Part of a small language model's weights: rotary positions.
Each number is 50 + 15 x the weight over its row's rms, rounded and kept within 0 to 99. Layers, rows and columns count from 0. The size before them is the row's rms in percent of the matrix's.

# layer 2 attention key, 128x160, rms 0.0912, rows 123-127, columns 0-159
113:40 65 71 61 50 58 53 17 49 76 27 42 59 45 57 44 39 58 28 57 67 56 46 77 44 26 63 45 47 40 40 39 44 60 55 53 29 72 40 59 54 62 67 57 65 48 48 41 42 50 69 33 29 52 51 49 55 45 43 55 14 66 41 42 69 51 23 51 64 66 55 30 32 39 51 56 54 49 42 44 39 44 57 10 53 70 59 68 66 34 56 62 44 32 48 70 45 50 41 50 46 34 45 41 30 45 54 40 53 57 38 25 75 50 53 56 54 63 17 58 27 58 42 52 08 27 78 37 49 32 65 57 34 48 51 62 73 75 62 77 90 39 56 62 47 48 42 55 35 43 48 68 24 11 48 28 30 60 19 64
113:50 61 57 76 36 23 70 48 35 73 39 48 53 56 85 33 29 50 52 64 39 38 48 70 70 57 59 44 39 42 20 46 45 27 60 13 14 43 64 60 42 76 28 45 65 58 49 04 38 39 56 14 41 47 45 42 52 42 52 62 32 35 73 55 11 44 67 41 30 83 28 31 35 44 43 37 54 37 42 62 40 63 49 69 59 48 45 63 55 38 32 26 49 45 62 56 54 27 43 81 41 36 47 52 65 62 74 30 52 52 42 60 51 60 28 53 45 51 58 46 37 64 50 70 47 50 20 58 43 54 56 38 49 53 51 45 51 44 49 47 26 84 48 77 39 49 39 54 64 41 41 32 45 38 54 69 35 41 50 61
117:57 72 56 60 73 56 46 57 65 84 34 76 77 48 45 55 38 61 33 49 60 46 62 25 56 40 58 37 85 48 29 57 19 49 47 33 65 54 70 43 62 75 27 41 34 47 42 50 42 74 62 62 46 38 56 39 61 45 31 47 65 40 66 23 37 82 50 69 61 51 41 44 55 49 18 56 62 57 45 22 66 21 58 47 45 23 77 57 53 58 31 73 36 59 40 36 46 71 45 33 61 37 38 55 58 16 28 45 55 53 36 23 53 59 46 52 11 67 51 66 40 58 67 51 34 61 53 31 41 59 28 46 15 53 58 46 60 40 48 66 64 38 48 50 53 58 53 29 61 34 47 45 38 54 87 42 60 36 36 64
122:30 43 74 56 56 49 60 52 37 53 49 63 51 68 65 45 39 55 45 52 82 43 57 55 81 62 24 63 64 46 49 65 57 42 40 49 53 70 59 19 51 27 46 33 69 49 45 67 40 32 47 49 52 51 34 61 47 47 71 46 58 62 53 62 37 38 26 49 38 73 39 33 64 29 33 59 46 35 61 60 30 74 54 20 47 42 71 39 53 75 14 27 36 37 59 80 54 61 46 79 39 33 57 25 48 25 36 52 48 53 62 40 27 76 68 57 42 41 64 49 58 85 43 40 54 34 19 49 46 32 52 50 25 65 60 63 67 72 41 63 37 64 41 43 23 30 76 53 40 51 72 47 34 46 24 26 22 45 56 50
124:21 49 67 46 27 44 52 38 68 65 42 52 50 56 55 26 65 62 44 56 77 60 64 48 29 51 58 63 75 56 54 51 40 56 34 66 40 66 69 73 67 40 60 51 71 60 17 60 51 73 77 40 50 51 37 46 63 67 58 34 48 53 41 49 66 99 30 42 67 57 73 30 55 43 46 49 57 45 61 51 49 46 43 24 37 45 77 49 45 54 50 59 56 61 26 48 55 42 45 68 35 42 38 32 39 14 29 43 60 62 48 45 32 85 39 56 47 74 40 31 77 48 36 53 61 54 57 56 41 68 38 34 45 51 19 52 74 54 57 49 69 26 33 68 41 65 54 38 29 75 55 56 37 55 49 51 10 42 23 69
# layer 2 attention query, 128x160, rms 0.0985, rows 124-127, columns 0-159
110:62 52 53 67 38 39 51 44 27 56 60 29 52 48 46 23 43 82 70 22 46 44 66 79 33 43 61 35 58 56 36 39 65 46 57 51 41 61 63 32 43 58 60 62 39 30 52 62 37 63 62 43 72 32 64 22 69 73 34 83 46 41 64 50 52 55 56 55 19 53 49 64 44 30 55 40 45 44 45 48 29 18 33 41 52 43 27 72 53 47 59 34 47 25 32 40 70 79 19 27 50 55 46 53 31 50 69 37 63 36 56 66 28 68 45 47 29 50 50 60 23 46 37 18 38 67 40 68 30 82 47 38 58 41 58 61 61 71 55 33 66 83 53 66 50 60 49 54 51 71 71 50 52 24 47 44 47 38 80 40
117:55 68 51 61 51 55 40 60 52 63 41 46 65 44 48 65 34 62 61 28 18 68 29 63 56 32 18 68 55 19 55 46 60 64 43 68 86 60 52 40 40 66 63 52 51 34 61 46 43 36 58 60 62 14 49 51 38 44 51 45 55 36 60 58 51 32 56 33 48 70 38 66 40 39 58 21 52 31 39 71 64 48 46 24 28 47 67 64 45 51 53 43 47 48 48 84 66 51 38 60 39 46 48 43 42 60 60 61 50 47 54 18 49 58 73 40 35 30 40 35 53 61 46 88 71 47 89 49 53 28 54 45 66 51 34 31 30 40 40 56 35 48 30 22 54 58 54 41 39 73 71 37 30 20 64 74 36 54 55 96
113:65 46 67 42 58 53 55 31 20 29 57 68 43 47 73 71 46 36 58 61 19 46 19 67 76 66 68 29 61 45 54 37 28 47 40 28 47 35 40 38 50 30 43 53 30 41 28 36 40 44 62 51 63 36 91 16 48 38 35 59 79 63 69 63 43 60 68 45 43 57 42 54 38 32 48 61 51 55 29 66 51 55 35 62 61 41 59 45 38 63 55 52 45 73 44 49 50 38 25 46 24 56 44 60 60 53 50 37 70 44 41 34 47 27 34 45 40 58 37 36 24 84 19 48 13 53 29 88 58 49 53 68 53 55 55 49 64 68 59 43 49 66 32 23 52 48 60 53 47 30 69 56 42 47 53 47 53 57 78 20
121:66 47 58 51 42 54 39 21 46 63 72 34 52 28 59 42 58 49 50 34 42 35 20 62 64 59 48 60 62 41 65 50 43 58 38 71 56 55 24 44 23 43 57 60 33 48 58 30 61 27 78 32 46 20 48 35 61 67 58 25 69 69 56 60 53 14 49 34 51 57 56 51 45 47 46 66 08 49 43 98 63 42 48 35 48 69 62 49 84 47 58 69 56 81 63 54 45 44 44 54 44 62 37 50 20 48 40 48 57 51 28 42 45 51 48 48 50 41 46 57 41 44 32 67 53 30 34 65 70 52 48 52 51 48 54 49 58 56 50 84 51 20 28 30 10 55 46 33 55 47 49 72 21 36 44 29 28 35 27 38
# layer 2 attention value, 128x160, rms 0.0946, rows 64-81, columns 0-159
094:48 27 46 38 61 44 56 89 49 85 53 44 18 59 32 66 64 45 51 62 39 49 66 59 37 52 42 74 46 48 68 51 40 57 49 60 69 41 32 25 44 41 37 54 47 51 61 34 45 49 45 64 63 79 45 24 10 40 42 24 46 44 30 57 32 74 69 38 39 46 65 41 38 71 58 57 48 57 33 54 54 55 58 33 47 37 61 58 33 47 54 70 50 23 48 49 42 41 81 64 36 59 56 51 62 42 60 55 46 47 54 41 40 55 63 48 22 53 61 53 60 48 45 48 61 47 54 48 38 33 56 56 40 33 63 36 69 61 63 45 51 27 49 32 95 53 71 08 63 33 47 57 45 81 68 27 00 56 55 37
104:35 99 31 67 53 36 48 52 53 44 36 66 42 59 51 64 50 26 36 38 35 67 51 75 57 24 66 57 56 49 74 43 31 51 33 72 62 33 64 55 54 65 49 37 29 53 67 55 49 54 45 51 43 59 45 36 69 64 20 95 53 57 57 59 63 49 70 65 56 35 61 43 45 56 46 32 29 41 45 50 71 56 41 46 28 46 56 38 80 39 61 64 59 48 43 60 57 25 61 45 56 28 45 36 58 58 29 46 63 91 56 27 30 57 21 42 21 48 51 44 72 67 49 50 49 53 43 53 61 41 52 31 54 57 07 52 50 60 71 46 47 42 51 80 60 39 22 50 71 67 48 35 25 69 56 68 43 59 68 49
106:81 42 81 50 64 31 33 35 51 23 78 48 53 34 43 51 26 17 32 50 61 36 69 57 38 23 34 67 49 37 30 48 25 52 66 38 48 84 28 45 42 67 55 46 51 64 35 84 61 60 19 45 57 50 37 52 41 39 46 56 92 59 73 64 38 45 26 54 38 42 47 56 66 51 59 66 32 48 48 55 47 41 63 11 74 71 50 47 36 65 70 57 61 51 29 45 48 56 47 53 47 69 32 38 49 35 51 49 43 19 23 57 44 51 53 36 66 37 61 70 52 56 43 45 47 39 47 55 58 25 57 42 54 53 59 55 56 60 53 37 51 38 39 51 37 40 39 47 57 49 76 60 96 61 30 52 38 51 37 83
101:38 54 35 47 52 43 63 44 17 25 46 29 39 68 40 57 45 38 60 49 50 83 54 47 26 59 56 64 37 41 67 17 79 45 40 46 47 42 47 63 65 41 47 49 52 59 48 40 43 54 54 68 48 79 50 49 33 46 55 85 21 19 55 05 38 65 55 51 64 65 31 47 68 51 50 25 59 49 25 50 53 47 54 49 68 41 36 65 44 58 51 26 58 28 71 54 58 43 57 72 52 53 48 41 50 72 86 50 38 31 60 78 67 40 50 48 47 75 76 54 55 52 37 97 61 58 60 32 60 66 54 40 58 37 73 46 55 64 30 43 18 46 57 36 57 35 68 70 61 58 60 47 59 41 61 24 68 42 63 60
090:61 53 66 59 64 46 72 83 54 68 17 53 39 57 54 60 32 75 41 51 48 48 42 56 48 56 54 58 54 42 60 35 40 48 51 75 46 56 43 33 68 64 41 48 42 46 86 40 69 38 45 72 36 28 51 31 62 72 47 53 55 22 68 45 58 63 39 44 61 64 59 67 66 48 47 37 25 18 38 52 66 39 50 67 46 63 38 44 37 42 62 35 31 28 58 23 67 34 38 24 39 69 67 62 50 40 67 83 35 76 11 23 34 72 58 57 51 48 34 44 58 34 44 62 47 55 59 39 36 27 61 53 31 42 38 57 44 67 70 50 40 57 53 51 05 56 28 55 52 28 64 73 62 50 38 40 57 55 85 53
087:53 42 58 58 17 50 39 56 42 64 49 56 58 66 37 59 28 48 26 78 78 48 47 44 49 35 44 36 43 41 23 65 62 41 60 39 61 46 39 51 47 47 56 73 58 81 71 64 87 52 34 49 50 56 61 80 49 88 58 32 51 61 29 59 47 42 74 31 70 60 52 40 63 35 44 40 47 73 36 42 54 42 58 73 46 52 49 58 63 31 61 50 42 72 58 59 38 45 36 45 51 68 64 43 39 63 62 76 68 75 77 39 63 15 44 65 75 20 37 21 53 61 57 55 35 72 88 53 54 48 67 49 46 63 71 41 28 55 53 37 53 43 39 23 53 49 51 56 77 44 58 49 17 56 59 65 37 28 45 63
095:38 67 53 42 39 86 69 58 37 72 50 58 35 66 59 61 46 57 17 59 52 32 50 54 22 53 61 55 74 51 62 65 45 44 47 51 53 59 59 25 66 46 33 19 32 71 45 55 42 63 46 69 43 48 63 34 44 49 40 57 38 57 27 00 54 57 28 53 45 58 52 32 41 55 18 29 48 48 62 52 38 57 47 68 48 31 39 28 67 47 50 50 59 66 48 59 64 39 53 36 67 05 40 64 49 46 64 51 42 62 57 64 44 60 50 68 75 54 09 34 37 43 61 53 73 47 45 63 35 37 62 65 54 28 40 51 20 31 70 49 56 59 54 29 45 50 38 68 69 60 50 69 57 50 41 43 38 18 75 52
091:57 52 46 31 60 55 31 48 42 41 54 45 00 83 55 49 53 68 39 69 60 33 55 33 34 69 46 49 62 63 56 46 52 56 51 31 60 54 58 23 50 65 56 57 17 69 55 51 68 30 47 67 52 27 55 49 35 52 43 56 53 57 46 21 37 82 66 61 51 59 62 41 32 32 43 51 63 63 44 62 43 55 84 56 44 35 69 84 41 49 64 76 40 58 50 62 83 75 41 49 50 18 56 55 19 45 28 37 81 49 19 72 38 76 77 65 62 43 33 50 47 47 44 45 38 48 56 58 17 51 54 47 47 64 29 53 35 41 70 41 35 43 65 65 72 82 55 57 44 47 41 48 30 41 43 46 48 50 53 56
093:74 23 34 59 42 55 48 52 62 43 30 38 63 30 56 42 27 71 55 35 64 25 59 59 38 55 40 35 64 63 44 38 57 58 80 61 14 43 07 68 66 44 67 55 64 68 61 51 47 40 50 39 47 41 22 55 74 61 52 50 48 26 56 43 74 56 66 26 57 54 55 43 32 75 57 45 43 85 53 58 20 27 43 56 69 42 58 55 11 30 43 61 67 47 55 79 54 61 49 44 32 37 76 37 32 56 41 39 37 58 33 57 58 53 40 48 36 41 31 57 57 46 52 41 78 50 75 25 21 62 50 41 49 60 38 71 75 40 46 33 66 25 43 52 55 34 57 52 56 37 23 52 45 40 59 30 50 69 35 58
102:63 45 49 20 58 40 38 45 39 57 61 59 00 72 37 57 42 46 27 54 18 59 40 61 62 60 65 47 34 44 65 34 43 47 39 38 40 36 33 32 65 36 46 36 54 63 48 55 62 56 46 52 24 50 54 47 41 61 83 54 47 56 58 42 59 49 53 68 43 59 49 49 44 57 41 32 35 45 46 63 47 61 47 15 48 51 49 39 28 37 09 64 55 56 40 60 26 37 65 57 42 27 65 45 59 44 38 48 71 60 31 54 47 47 55 41 64 89 23 34 99 36 40 81 48 49 55 50 30 58 54 59 56 33 31 53 44 47 64 49 28 42 61 29 72 47 13 76 44 67 54 33 62 50 37 66 40 57 62 50
077:38 43 40 34 50 30 55 76 41 49 41 54 68 29 54 49 52 50 46 38 54 22 44 53 64 58 46 75 65 50 35 71 33 55 40 59 46 30 59 55 69 51 60 56 83 52 38 32 58 56 27 48 46 47 36 44 63 66 49 81 94 67 41 55 53 25 29 60 53 28 62 50 47 52 49 65 52 72 45 67 61 57 20 48 53 54 54 41 43 51 94 54 45 81 43 23 50 64 25 64 50 49 50 36 66 66 67 39 35 90 35 32 52 51 40 46 44 63 47 41 37 73 36 71 68 32 29 50 67 30 40 44 58 62 84 55 68 60 52 28 35 56 42 42 20 26 35 26 49 36 28 62 50 37 64 52 36 49 73 50
087:27 46 53 53 82 37 57 45 62 26 50 71 74 37 56 35 72 35 98 46 55 45 37 43 73 52 29 68 36 62 54 53 42 54 58 36 55 70 44 63 52 63 55 60 32 40 44 59 31 32 35 58 51 77 87 57 54 46 43 43 78 44 18 67 51 60 53 77 56 58 23 31 47 59 64 56 68 58 33 27 50 57 52 46 37 59 69 50 52 52 60 47 57 38 69 29 44 44 68 35 45 73 69 35 39 55 27 45 75 52 40 61 47 58 28 57 52 18 72 51 45 64 60 40 30 53 28 38 63 56 50 63 36 81 59 61 00 53 72 37 57 46 39 46 66 38 56 43 83 43 45 56 51 42 51 45 36 32 44 57
090:48 45 79 81 51 52 49 52 13 33 70 43 49 60 53 58 27 75 32 52 60 22 61 25 54 50 38 35 45 34 56 61 65 35 27 61 49 46 51 39 50 60 50 55 35 49 62 52 63 48 60 54 68 39 51 52 66 59 69 31 52 37 69 73 44 49 50 77 72 71 41 51 42 37 19 06 33 46 75 51 54 49 68 65 42 51 38 56 07 32 43 31 63 59 15 59 47 48 63 35 47 28 44 47 42 49 31 63 54 60 63 56 29 31 35 44 58 56 35 73 42 59 43 51 29 66 51 46 50 77 53 33 50 56 17 49 35 57 67 59 53 46 53 49 61 53 01 56 57 61 55 56 19 41 58 30 52 34 65 64
100:52 49 45 82 44 54 66 59 70 54 31 50 30 54 56 59 51 47 79 70 55 45 46 35 74 69 31 49 77 83 46 63 29 49 48 45 37 42 51 51 60 56 52 63 03 69 61 39 62 35 57 82 41 40 60 56 67 67 10 53 52 56 36 44 62 47 54 62 50 23 50 30 47 37 56 58 65 60 31 30 44 50 34 40 56 43 55 39 62 69 28 36 45 99 48 39 77 35 45 44 52 49 56 55 31 54 44 43 37 47 34 28 53 43 37 59 67 47 51 40 58 51 71 47 54 54 51 51 26 59 51 75 37 50 73 20 63 53 55 40 58 40 19 54 31 55 46 43 36 12 57 57 40 88 70 55 63 39 47 43
079:50 15 58 63 88 55 58 40 62 46 46 52 67 41 53 59 48 31 65 31 66 34 58 66 70 42 31 67 26 45 65 49 31 44 38 33 56 40 65 73 53 75 39 55 67 38 33 45 32 68 43 74 47 31 54 48 67 53 49 32 28 59 47 74 55 45 47 42 60 46 41 59 51 60 71 65 64 53 29 49 22 42 77 47 54 58 44 73 52 67 51 33 36 24 78 46 71 35 31 35 41 77 77 59 48 68 38 40 33 69 76 70 50 43 69 64 16 34 47 55 67 51 42 57 30 58 61 74 51 56 55 52 63 51 49 20 42 48 47 35 71 56 49 54 36 28 64 63 67 77 70 70 55 51 33 23 48 46 55 82
099:84 36 44 32 31 56 65 62 43 64 60 61 65 35 56 40 54 44 53 54 72 53 40 56 30 44 51 35 38 54 42 48 53 48 48 91 37 55 34 60 55 45 40 54 91 27 37 80 43 69 70 31 56 67 29 41 48 51 59 49 70 33 54 39 25 35 78 33 65 49 47 36 45 67 46 45 39 65 48 31 19 40 50 67 58 51 52 68 49 59 46 59 48 57 84 46 51 63 50 67 42 52 40 23 53 39 48 31 49 32 10 52 54 43 30 52 57 50 68 52 47 57 43 71 49 53 52 73 67 55 52 26 53 52 49 48 34 33 54 57 76 39 56 33 54 15 99 47 79 38 29 64 45 55 73 44 41 70 51 78
083:40 62 80 26 58 46 42 45 71 63 40 58 67 50 64 45 58 54 34 42 37 83 54 52 47 60 45 40 35 82 67 46 41 50 47 44 39 22 59 35 44 64 56 29 57 41 60 27 22 49 52 39 35 55 51 36 62 35 31 62 62 57 72 70 60 64 44 43 28 46 53 53 46 64 33 68 22 34 28 63 74 76 42 84 13 56 55 57 53 69 51 66 54 41 24 64 69 60 32 21 34 15 36 59 67 25 37 52 52 46 48 26 28 61 23 48 42 55 26 68 56 43 78 58 66 64 32 61 22 36 52 34 41 55 24 57 36 54 57 51 43 74 39 62 57 51 53 23 44 41 31 64 53 44 39 47 34 58 48 52
082:55 58 48 46 41 84 79 72 39 43 66 53 08 56 46 48 56 25 55 75 68 26 53 18 28 30 49 71 57 38 56 67 61 51 59 56 43 67 72 29 54 51 50 67 49 42 84 48 40 24 57 52 36 52 44 61 44 71 19 61 51 53 32 35 13 46 34 74 54 39 53 55 47 38 62 40 23 46 23 38 50 69 76 41 54 36 68 46 51 51 55 50 70 38 62 50 45 59 54 67 67 42 42 60 66 45 53 72 73 28 38 56 41 40 38 60 45 53 68 29 17 41 45 60 35 44 34 64 33 43 58 57 43 50 34 49 16 55 37 67 45 23 60 26 82 68 55 44 67 57 51 40 63 49 64 37 35 43 58 67
# layer 2 attention output (transposed), 128x160, rms 0.0929, rows 64-80, columns 0-159
105:64 66 67 55 33 37 64 63 54 49 45 44 43 49 71 48 79 45 55 28 51 19 37 28 48 55 57 69 56 61 66 45 35 45 43 63 43 25 41 45 22 55 72 31 41 36 17 40 66 74 35 50 64 41 37 48 25 46 43 36 92 39 37 33 46 88 59 34 74 61 73 59 40 12 44 70 18 32 44 42 57 51 40 63 50 39 50 37 45 36 24 32 47 58 60 54 40 45 89 51 78 57 59 53 59 69 69 68 76 53 31 64 44 40 50 42 66 65 51 31 49 36 51 37 33 62 64 40 65 32 34 40 69 35 35 41 52 38 54 49 67 58 42 41 55 43 59 72 44 40 36 49 67 62 72 47 49 63 38 29
108:41 55 74 59 64 83 52 54 49 75 34 60 39 52 47 67 34 46 25 52 58 44 37 77 47 55 52 39 72 52 55 59 64 44 39 39 50 46 60 49 60 77 27 65 65 55 20 53 48 41 65 36 99 35 24 29 67 47 42 48 68 73 43 85 71 80 39 48 51 47 60 41 65 15 66 50 37 67 59 64 56 61 58 45 19 51 50 69 85 48 38 47 51 57 39 45 84 57 60 47 64 67 33 50 49 46 63 51 39 50 44 55 61 55 63 44 26 43 42 64 49 61 64 65 41 47 41 31 67 63 44 85 49 58 53 52 56 18 67 61 28 59 30 54 29 63 64 53 59 43 30 61 34 59 48 73 51 34 59 61
110:60 50 60 55 45 42 45 71 54 52 51 51 58 58 48 65 53 31 52 77 48 85 46 61 72 52 48 55 23 57 40 81 26 65 58 54 53 61 46 55 17 46 56 32 70 53 50 58 46 64 51 28 49 37 63 25 16 68 54 52 45 40 44 52 28 52 26 90 51 72 34 26 54 37 63 46 45 54 42 71 17 27 65 46 77 44 60 57 28 51 58 70 30 64 37 43 35 49 49 45 47 53 45 54 80 60 62 44 73 35 60 47 39 53 56 83 56 44 43 47 45 54 67 27 49 62 85 80 29 65 68 25 24 41 40 69 76 51 55 58 53 30 62 57 59 64 69 78 34 52 54 44 43 37 51 63 30 39 36 35
106:62 48 40 75 69 43 42 52 55 34 44 36 57 82 36 53 55 49 46 36 50 63 71 50 69 62 43 55 51 55 83 36 51 96 38 79 27 73 69 41 71 63 59 09 62 39 69 17 44 45 68 49 70 56 40 79 55 42 49 64 38 38 38 29 59 35 44 51 51 44 75 62 43 57 53 64 58 77 70 50 54 53 41 67 63 59 46 46 64 69 51 42 57 30 46 55 69 57 47 26 62 38 28 42 72 44 51 55 40 45 38 85 42 46 16 63 41 73 67 29 54 57 61 29 39 33 24 58 62 51 51 58 61 66 42 21 56 41 53 47 77 44 25 32 54 39 44 41 35 62 64 47 23 44 54 62 37 53 32 66
111:41 42 41 48 37 33 57 53 68 29 46 50 47 67 42 50 63 55 50 27 60 60 45 39 54 58 50 41 39 82 54 62 46 37 53 24 66 54 56 44 55 70 52 66 65 60 45 68 49 73 52 25 58 59 45 51 36 60 61 47 75 60 57 53 54 46 61 73 39 65 55 67 67 56 63 81 72 35 79 86 75 65 27 59 70 31 58 69 64 22 64 70 55 42 55 18 49 22 50 28 38 68 46 40 62 63 52 29 30 44 49 39 61 50 67 51 47 51 55 46 74 50 40 21 55 76 58 74 68 49 78 51 64 53 57 40 48 32 69 68 63 44 54 48 44 74 11 68 63 61 78 38 50 27 14 49 47 69 61 66
094:39 54 57 37 53 46 57 78 55 51 41 47 54 64 35 58 47 72 37 47 57 50 62 37 25 62 51 38 59 12 32 44 50 41 31 44 60 32 59 42 30 38 48 26 74 23 40 47 73 67 28 39 50 71 41 39 68 40 48 45 40 48 48 69 47 73 58 40 27 62 51 51 35 52 51 53 60 61 52 26 44 48 46 39 22 71 55 56 90 34 55 50 74 81 57 55 66 53 49 50 67 56 49 58 49 76 58 11 49 44 49 40 43 63 59 16 64 62 77 48 37 73 28 37 60 53 31 63 40 40 53 42 52 85 52 55 45 49 66 33 55 46 77 53 57 47 50 26 29 82 49 81 56 37 35 55 47 19 25 19
104:32 70 33 67 39 58 66 52 51 42 39 44 52 52 41 51 53 31 85 66 48 62 31 69 67 49 42 26 31 63 57 70 41 44 51 50 57 50 52 65 53 64 28 41 42 43 51 74 16 46 36 86 70 41 77 83 79 64 30 44 43 56 75 20 47 44 66 34 58 25 43 65 49 78 65 62 54 86 54 73 27 60 69 46 50 43 44 65 60 40 31 46 38 43 64 30 47 98 43 55 50 36 45 56 52 40 61 49 54 66 49 16 36 38 72 18 19 49 33 41 46 68 49 56 53 33 40 54 26 48 54 58 51 64 28 56 54 61 37 59 33 52 51 58 55 67 49 63 49 47 45 45 67 33 64 38 59 52 51 32
104:55 53 45 69 55 58 56 51 26 76 45 46 24 49 63 28 59 54 99 68 84 51 25 42 67 36 67 61 52 59 71 83 54 42 33 45 57 51 52 39 32 45 44 60 57 49 61 63 44 43 51 67 46 63 32 54 34 39 77 56 24 56 39 27 59 55 78 54 47 72 44 47 43 65 78 38 45 39 37 66 55 47 48 28 48 72 43 41 80 50 45 69 48 58 56 40 47 53 64 26 42 16 06 21 60 42 67 64 32 61 55 42 47 56 39 51 61 59 73 41 18 41 49 53 33 49 68 48 45 46 78 54 35 65 82 41 55 43 32 38 48 70 65 31 69 37 60 57 54 52 35 38 37 37 70 48 33 46 53 55
110:55 56 80 32 48 64 52 37 31 61 31 36 78 31 77 43 29 57 35 67 66 56 30 54 32 53 36 62 53 32 39 47 51 36 56 18 70 96 31 34 39 71 56 43 67 20 46 57 33 50 33 70 49 41 55 66 49 88 42 45 34 53 26 50 44 64 63 52 67 64 36 62 56 55 55 44 73 21 26 68 20 57 51 36 54 58 36 38 55 62 47 32 43 36 42 37 45 61 39 38 40 46 59 42 78 75 37 49 55 41 45 38 56 45 42 64 56 42 46 36 67 41 51 18 57 69 32 47 37 49 26 36 51 69 56 57 46 44 75 28 62 44 30 56 43 66 30 44 79 44 77 53 82 63 54 51 57 44 51 38
102:33 57 53 33 33 36 53 47 61 43 33 46 39 48 46 65 68 37 63 36 71 45 54 60 41 66 31 47 55 62 63 32 40 58 48 53 60 43 85 63 58 31 38 52 43 52 47 62 42 51 47 46 55 41 73 58 38 37 83 24 47 48 60 43 36 35 60 54 71 37 54 61 43 44 58 33 35 40 64 69 60 60 32 41 55 45 48 69 51 34 55 25 47 44 46 29 25 57 73 39 64 69 59 72 76 56 99 48 37 28 52 35 46 78 58 40 13 39 40 54 49 80 73 51 55 63 57 38 38 21 81 65 38 55 45 42 34 21 59 47 60 31 41 19 40 48 63 41 52 57 39 29 36 74 27 55 19 32 57 55
088:61 45 36 28 38 36 63 43 39 60 44 40 35 61 50 51 46 46 22 22 62 45 57 26 47 64 60 63 40 49 49 60 59 32 45 40 60 64 35 47 68 40 60 40 40 75 40 25 50 44 27 48 58 27 64 35 42 64 47 57 25 54 57 90 25 48 57 57 38 36 58 39 66 43 47 75 45 76 49 44 30 31 37 02 70 46 45 54 51 57 63 51 48 34 44 59 49 61 22 58 33 56 26 71 36 31 49 33 59 33 38 26 56 44 37 45 24 71 58 58 55 47 77 35 38 41 29 34 76 43 54 60 37 36 36 51 38 55 44 50 30 79 23 77 56 67 58 52 77 43 49 64 39 60 67 33 73 44 10 53
096:49 41 45 38 72 56 41 72 69 65 66 53 60 49 53 55 81 45 38 60 58 72 50 29 85 56 53 59 49 79 33 59 39 31 33 40 62 36 62 33 51 46 41 81 33 50 61 60 61 50 50 37 40 53 71 53 61 51 75 24 60 51 38 13 47 33 57 65 35 34 37 39 74 50 48 59 39 50 33 22 15 39 71 11 30 58 42 47 69 43 44 46 53 60 54 59 50 21 83 17 50 48 41 40 47 50 56 61 57 48 69 67 71 58 63 44 49 57 17 46 60 23 57 38 42 54 30 44 32 49 38 56 52 77 27 36 33 42 35 51 55 34 57 76 72 36 34 43 55 39 36 78 54 51 66 33 57 46 61 44
101:54 48 70 47 52 61 34 51 73 35 32 43 64 66 36 37 48 63 53 48 52 52 04 39 48 70 55 69 48 44 65 47 48 46 62 65 65 40 48 59 76 25 33 56 60 73 87 73 55 60 52 43 91 58 43 50 65 25 39 46 44 53 27 52 69 62 61 54 42 54 45 21 35 43 65 42 65 35 54 24 71 68 44 42 34 59 54 51 24 51 35 67 21 65 57 41 44 46 41 30 61 44 30 52 72 36 32 45 57 44 49 51 53 45 53 06 64 53 83 37 37 56 61 70 56 56 39 70 50 59 81 60 59 45 54 38 52 71 34 26 60 60 49 56 45 50 37 50 43 45 57 40 45 37 07 52 60 33 32 13
107:65 59 35 34 50 44 50 29 58 43 42 64 57 54 51 44 34 67 34 58 52 47 52 66 60 51 58 54 51 75 55 41 47 47 28 24 51 20 38 55 30 61 56 77 34 15 51 56 62 56 62 58 45 35 34 50 64 39 43 51 64 47 32 42 57 44 44 49 01 64 55 34 32 57 72 51 60 59 33 50 33 70 50 60 30 60 44 57 63 56 52 30 35 41 33 73 45 58 60 41 50 31 52 07 32 65 59 70 24 46 46 51 66 67 88 73 09 50 44 42 26 44 77 54 67 53 59 59 50 65 51 43 55 36 74 59 51 25 54 42 39 22 73 38 62 59 29 54 61 64 65 68 63 34 71 38 60 61 13 46
105:55 70 87 63 68 61 38 53 47 54 34 51 34 56 63 53 53 33 57 67 59 73 33 58 37 44 40 30 53 68 20 33 57 44 90 49 48 54 31 48 49 41 48 31 30 24 54 32 38 52 63 40 41 47 21 35 53 61 41 18 60 70 62 77 66 34 39 32 62 49 50 39 57 47 43 49 68 73 36 21 56 51 97 66 59 55 49 42 55 58 44 42 60 63 45 61 65 46 76 48 37 61 40 45 39 56 50 54 54 69 45 82 60 42 50 46 35 58 26 75 66 36 58 34 64 48 33 68 77 35 53 76 58 50 53 67 59 83 73 69 63 47 54 46 72 55 39 61 51 87 28 68 61 64 40 69 41 64 55 51
105:58 52 55 43 64 45 71 28 46 61 64 51 45 51 51 59 74 22 40 58 62 25 23 13 53 50 40 59 41 07 71 58 40 39 49 42 49 52 53 48 43 47 27 59 47 30 76 50 35 52 58 56 71 43 69 38 38 73 47 48 59 56 24 58 69 33 60 67 63 42 38 64 40 14 70 22 47 60 14 41 35 33 13 31 36 60 28 30 46 61 66 49 74 49 65 46 65 67 38 56 49 40 55 44 40 35 62 55 72 57 70 59 37 24 57 68 59 49 51 62 35 69 42 48 41 52 48 59 40 54 08 40 69 42 32 59 29 72 56 31 49 68 29 61 43 39 56 45 44 73 35 51 41 53 26 46 29 36 53 45
107:84 44 63 65 47 47 47 53 52 59 30 76 48 53 59 08 27 46 42 54 52 22 36 57 71 30 42 21 53 48 78 59 38 53 61 43 67 34 45 59 87 64 59 69 51 59 61 48 38 43 51 36 51 33 50 65 62 58 62 30 06 74 57 48 64 37 87 32 55 35 37 33 50 34 56 44 61 48 80 32 39 47 48 57 39 39 52 48 48 43 63 50 24 41 46 45 55 55 49 76 17 56 62 19 43 46 39 65 39 47 25 33 48 47 61 76 63 48 53 42 65 39 06 38 42 60 70 47 61 47 43 43 41 57 35 27 61 38 49 72 18 58 47 57 49 44 59 75 60 47 68 48 34 46 36 47 28 49 47 65